From a checkpoint of a small transformer trained on Wikipedia: 9.15M parameters, no biases in attention or MLP.
Each number is 500 + 50 x the weight over the matrix's rms, rounded and kept within 0 to 999. Layers, rows and columns count from 0. Numbers have three digits each.

# down: layer 2 MLP down (transposed), 1152x192, rms 0.0556, rows 514-553, columns 48-95
# gate: layer 2 MLP gate, 1152x192, rms 0.0592, rows 515-554, columns 48-95
# up: layer 2 MLP up, 1152x192, rms 0.0587, rows 515-554, columns 48-95
down514:480679491448463432496567523523500505470441551471547556615457595422623504527476533538435534550497553520547470451450521680522430461517625577611425
gate515:484478498414472490528511634542513510577449508536442488492478488518540449491547416522457525464473515443532560517455559577493417464506432524450443
up515:549446507528665517449478389408500458453534595430571442474538517464471503494460589450486466574546448535472488469526536437461542545428491395522482
down515:512531463548582505518529479537508509472507574488531456465562524539477458515561510507533542464462483400472486577512580520407484514528489541547517
gate516:468532512477502436402510589471512437454583536535459452514479459499483403616456488466474469518493519530465526503595487467471492448548445545479435
up516:495477447517513481429518515432449443455595502531485496547469482499551442603471526469505494486504533549475485476504526505523487465510502494542369
down516:479511489476531449522583447481456542564471505562479507556513432472513512516482504499538517527458459466561457511502542564510454515457561582472509
gate517:512413422514485563418463460377449502438507601473534466435484461428522534490556561501452443549554525497408501561515517480493488461541460479488497
up517:550447495531540443473415463461556488507519481459500604491477473384498567461563545498543486519510489471543456438516553458477423537516566453520484
down517:473498488511557407523451551533506481510461472549508549502419440573496534485503464452524501545392431499642483505511558507476480503519474400518492
gate518:472428467426452499500564561411422514597441561398440481507563505498428502504492556474614529582464558484456639459502579441504554522499504607589444
up518:436437532494592517496424511419448490394519423556438481475409573510589468476541428515457477453546486526500454491607434538521502467552492431412543
down518:607425517449488469544462529507480514443453534537544515374432557464523502576519452449447341487439471553533497500519547496379548508501461398529486
gate519:556505521475497505460521486447450549485486499616568496586504486519449435557545548524504480584479483474470501554534480524480505501558474434418408
up519:487478500416467515547545545517424550457503487641496506574536506524428486482459457465533518505497484523554488620465466521562503471580482530571462
down519:431492469499480533478508531529481504482522506521504484553501484547436453541467528485469542526543506538460530479532523525483507505483480514474430
gate520:466597557557517549443540492496460504497484461390442461508502496527554506540474447451510481565485492450516503553511414492412520459539431512502522
up520:486535510475462521434507441577490479492537457429456500545479477521496481368489442527455441571535439473442478539568497443456521510555480559415513
down520:552540427423534518449541521515533474574533437476586465509544459563489561502530472442517491416507452421497532476453504518477524476492585557520455
gate521:524510505556468494476455531546478501541519550413504499472513466442530489508383512469477513432530510531518488500483480497563488506516491500581428
up521:484506500511524502483513504455512453517575489430550481493487489507454487552480569508486532512458504504559508454459522450532456512500471579580380
down521:453517486515523484491528510434493473498505431511517528557484470558536481488538515450510537506520500538494514466525577508506462485507476485441587
gate522:484529533536455570452508459482427550496535483507430475518620549471430474510495545551471533478493581521460522489498470523495525516450528470487522
up522:545571495462433521456489491486450494497557460471499451462543459474510476466558530481517551451523492556505495567496477490507591522531522462595557
down522:513486473470472372483554525519488528526455488507555451495513507525488535548541535460492459536501480499463545495502505582441509470493517461433502
gate523:583532529537677509519454498395482448469316429518383527433403526477579512368536425422528473534532498455429505541488490535462603439458502506476459
up523:470413651487355595470568593466328329519433537484539396480518548481478455538548462495630474518329445424502514475527614515490501487461413478531415
down523:436431625546393474543596565427445356478330530488403323510580597322581441494492433518551414603447413343502625536550461522521479469551404551457454
gate524:505486409532492530428552486513541497646409560527537547527494478460450512502426533402548463431520600515501517469502439393574515455478527535544467
up524:479556520481540510411533512512474543610508481515525576410489484490572483501418381494487539536595557498517456534502414487515437517470475532449529
down524:522459432493536477437466546499578533531460486540490461547469527429418489476505503416428513473483479434536466554513506514417435424502573525514468
gate525:502456505450472540552540518566499455487441525504454419482532484462518446486522446512518520517479546435429571455615425553490458462544364525500511
up525:539493491601544527422512509426557498549576554406570441469515440509574609484488539517479482584606478526483449523485553442457539433505479533505451
down525:475504540517537490388559456544629510526517550501492509429480457469484516471533536478496449499522508493479503469553496437473512537436450517525513
gate526:472525501442550554562615523497456589466513566561532537407561483486463471487588510558479533462482577469488489454496419499504550526556451493561441
up526:552443540398418456511500450479532472509500427586506559515494529507481528630419487477464528467470559476563548539514516522493491496530549493491538
down526:494406563484399513512439532557454522491452516566512485548443555491529532511506500484492454540478494501479456508465502522493566586520514582502468
gate527:462477466516556491510425470486478544560503495514440501543455510498464478529478374459457534535459517478482521412593421495480494542486472550497516
up527:474410606479480511479425505605578576423527494399504487495541530373508561521398437613514635535465487438426477430509547446559431482478481466374493
down527:479514481490411542462572537494394501559479421428562475574603412582483444480465529506488523397552444544453525523502447510619573499486539504512502
gate528:480491480444426520453597465493515506493510683487489500517506509460435392432511487481505501491436579520537619492548452537510415479462444482530500
up528:429489494577595587442517451451441524511387498500536466529498496444375524583574492456449623480434409508532575480460506481418542479450476463510533
down528:471617488545449478505530480505478573552489425493440539524512571560486470497515529449542477408559537502486360524427461502597427528442593581434572
gate529:567515509474486556527550558531486561485448538545571529492486544554467502445448421519512568472567442437502443481518455536513496493547524559483529
up529:511553507505472587556555434415411453453414554519545548502557494517551510471515581558490505493432547545579538541475513502519484430522470552471433
down529:480436553595431475476566534490419430543518532460406519504538531503462489475478428464482522538505484443472600403535590459504467507492448484494531
gate530:549526529584534491525462488496453483483496560454433458513505520510466438501575422421447462510435413521432470482496557431486441507520493501538534
up530:515484463530507433466471451559459508534434469490501518563494487514494412542559494528524497503519529573540539504519545562501491494554526459537525
down530:371489501523475631489518508461425572515535493498529508504481518362481505530474544508522457534536447518485552486411515423478530532458543530455522
gate531:515524511445516494498491461496541453492547469448545512497506456445478514485604457481492481469521577464488525542521443557486467506462501481531449
up531:470440474406545549480454475499532485481549457432541528516479470492476489447518474509523450508501473507471468555503515493517445524504491513481506
down531:494481485442475483435474484490471482480527483465456512524540510576529469552434497493494467558512458490478453519576521475512482473520522482513540
gate532:498532477481499458553496515481505588452494455475498446480447504532532481565546494517502466537487483464507497553548547493469550458500504581546485
up532:500471443557521460492491566574492450487475480593514535564533504464514432578451509508546492450520520534544504458446527549486516521580503479465550
down532:545500484459435468554494583502504479500526500552524533492492552488447469578509541535491420466493530509574606501534502538437460543534461493536527
gate533:492522521423533495416570513512457528507578471513520493513449475567442509560449530540520470500450543531515422496401535439498528470586509495483443
up533:540492587485476482444569483517553446491498603461555468520543442427507411502525510377550425504434543437484500507450546447477421481392485532531508
down533:513508466400468471451579520482518506565465548500485503458476470569469660515538611549430512508505498548394491515576542488479538575506614612476539
gate534:507515503517500484488550504498496488507501475491501477542527494451497554475436481482530440516489475471524527451559522487504527456493487550475527
up534:460498388525464486523555560484540513517524510480464516518471522479445497514456503493515482511376482524509509462488491520498422503470508536605470
down534:478512469468494542475510492565490550467500463493477489432469482464528514515538451436525508568531504502424523492450490521512491484451539527493475
gate535:494468442467476439533526355555526575559400532571536467452531576443516473415482540520592490498565530552518449468484509563530469525515467454416582
up535:563510489437530556436435490501448513455438453546547482514587556511480545529506559549536496546511498582529495511454497524568516457509510487556573
down535:455386486503553498509483453485527466536561485455505462463508522404479514448519445525473516513505465490525495546486532456473457511465568481518530
gate536:497465509373349533462583433521420504549445540546460485566441462530443406555434551506546444511548542528514508478511494525477536511553456521483559
up536:460510463519574418585497468426474549539514457523432451500489473561439495512433469543565507483451526496475477435478559635438528570488443493516542
down536:592540533587450545496617552522515483581471457510486575480533490574457508480518503483454487572500479496472383495528459527526510516448468481428525
gate537:513540523472540514517604485425453441491507544539547477407527456508396450545487481584538560501481524486468480602478436573457548479534470552546526
up537:571534598460515513481463537464521441537534476507432470502505495451489476424491421455465538541482362380491506506610479462500476518520499498434565
down537:542534511575503485577526445458513435436534444489427552481459474478449422534465501533474562403463474451358524480525382531445598492504453498512549
gate538:517506479503489490460496491528467585522511438653526431465546514521515464498463460511482521555483506513494458562448542581490553533494485490506453
up538:499524528482460505486587456530574493553446590489468492504525519531483501475421510436457490403556505455599507460582489500466551521510507549490506
down538:400540480524435548580405504504463595504409534494528613456515546501462530469439556530476533476469533458490505483540474462497481551492463448506548
gate539:520476544503436588589484538469420561457557512476483563464509509627444502516512633554622553439535547521554420510362505551585538516458501552481541
up539:454442541419567479567456523458491505507500518545447432453425588489552592406451455597488624474478446448630566492420469573561580492474456527418488
down539:490565521491460555551577536558528554497486534528524558527472402604489511443449543432505532328566414500486520543504589536500491514565501398556594
gate540:494490503537500446495537511506525520522542499470471479491535509557492510479518535495480450503493525503535475467458502515499525452504453561554477
up540:497456436503523480472580466540516503497480494529557530541435517500509512495526505427525491507439497514510489591483493513503445509501485518614404
down540:498461486452464518496583518485520481508424498553486551497510467525459515570539489529424449473505458502466409488495514525492470498514505525461518
gate541:531498491523465488480526511551510440562373545537506578531497475434394528447444530507487409552561501500511471484529469483445503476481467550482559
up541:558473498541494508441530500522535453559485498484471551479465482497545631487440497489547443505486501491498528519569417498388461526490594478487527
down541:493588510448504467442510581517582497358618436604460532521566458529495506482413531533500497553507505485492399635490523472460592513466526519559431
gate542:551461449483470495505519504497536438457549469480543475537534479478520509504528594476543494515513528580536520506538565408481474484516509511552555
up542:516574515460436474574538454523555456560492490509532440423536523487542555457419471461484545481432572427523479544428525526561487497440521455542545
down542:548467554488502614495481486493470481467487517438508433508491454426608499532501447489555516505538495538471466505448547419425460526388548518529511
gate543:482506494526590536563532528432558504541451530421528595478463494484520528523448518492505601426445593553551550508447504531504545522434494532555486
up543:471531487469484472485498404511560573556491517471460479420523455503499534443502421488428504492552516470478519549525512505442517444515485484464469
down543:553506494484558470512561585561475443489415503548515465499488491439503483479516510549521523528470492526544500447433512477518429578548491522557506
gate544:486466534651433450530484504463565519473563457486465520394536541484513542546498471535559496505440491495491527437515575581570514488539527524412484
up544:460527466597426448531494517460525453487515513460563479447477519487513540480470491499487521556497502504477526417554586499580470487535516490469445
down544:508572510522544469484516487421496465484556528442496405509517523512496547595438535532558457560456522455577465526482550520506499510490491481584498
gate545:500505489414560518501513499521533545436563506474491532433501482445562482457536516459534485545490455556590448541558473445471537441493466493518410
up545:453504441586465521478420492434439508551376516538490464532544508568431544486485420570488487443517532457426566448421448588503479481490522480504505
down545:488493461470490552527461512572484461486528523529501507495492480427498479474480480469482506493460402553525537461488468535493498501505522456496474
gate546:499544497536489441467541455397491386476455525460520522445496477479635535472542526488587500507578408554635499569556542472446508446490509552539551
up546:434342507472549548587491516581572668502554481534535556609525520463472459533476451539411576544465476503317466464492410620488473511439503336512465
down546:495407602518406545530510462602577487574451408485455509484406433562397490576500535581435428562513564495496504458475538461531537591503486492433471
gate547:465539489470527473491465502459557476462546575458544353503479513477444523671499505447495501460385589445530568547494593526440499461467506482511588
up547:555495533539434473515557501633386583561424473472487513434538488515641512347508501547475522593546402500409518482520414517512543476474426454494519
down547:523523415493472620410401490469494530447481453503453431501561513441465487574431459505472528546553584410585557422525436483512544458457441473482436
gate548:477466560535527532439430467489548622442537502470574547389484445543208514470446604379559391396582556548585496552349464505548476455512459541497481
up548:473466560491610477534546569499451454614593562477557489446420397524389517466466527371434472511561502511615570444495398434499391548522416588503469
down548:488493486442475513473522311520484542453515562464594554557506484592381500458534620379530512488515435438555569481534448518487448527532521522491465
gate549:483478420445537490471467506475585513563462502488572557515486501464474482585493475454533464512540464637475460448519490482540540483490493429518584
up549:502553462554464447555543482465415491506471446512392474475565504524444534457472505487460551475457539454595543511481487519462433616496507592490433
down549:560492437504449520493557503490436451444497479540458511466576508438538506456514510544469544477477426380505532561527476562497445478494406514563478
gate550:525458468459517540427548459470488459506552533458547510527504465459469469546430519462468503522443532449536528410511435437466502475506499521579465
up550:499562482523436477521568426515427586529455542500509471542498485501501485532437500496607415536500521486501528467492443462497495535517504474413590
down550:552497460542556527454492453467409447548510457515530480489522553428557522510505556547508481497482504527566390538409546584465539548514501540520527
gate551:563474483473465419504350483450529530525549369504532435555447672465561446592519319484420546529429557451375570485608450423628495277490433539469492
up551:541518480462502442501303499425544502480561367501513494516457674529511426562471314531433549524459540459371539518598400424674497415472565481445449
down551:601548487404470332492428561416459575462496512406578524567471624504510406498522480497508562663439656562367520518525588415581529481552690484512475
gate552:412456513511537492462467466522479459438530530494375483565527535501520480515515491544418480517480401431445541549520531489456517553579464423448493
up552:485472532520531447472459512349438509503628504534440491470541544455540483437557473493421511496516476462489455619545517487542646498460500446400508
down552:651482484624494551453494600523558547450464540496490442515533499459575552462534489509525500546443534514493538489522500535479511519500495480417542
gate553:481464392396357504582483526490513494526469556427386520492669472541433528486405474493572466494583479537448553465524518495387485520388437504647517
up553:627448458433418579517540480473439436447469456465516532589631513570563545502476612570559445426525524526538519522459530488514546497397477563609565
down553:458473400458400514566473475545513439436539545516471556496448467637509584504459517514494546414535509475486482519464532563470545511495444540453513
gate554:497508489512416503514506516553482503435514487461447490517461591504509483481525491476530472444390446551564472487509445530525555432559452583552538
up554:571510502460394596468538446380487491600425483511510393431530475508424487586573597491535462528534590500494433406453529471482451434399531411543534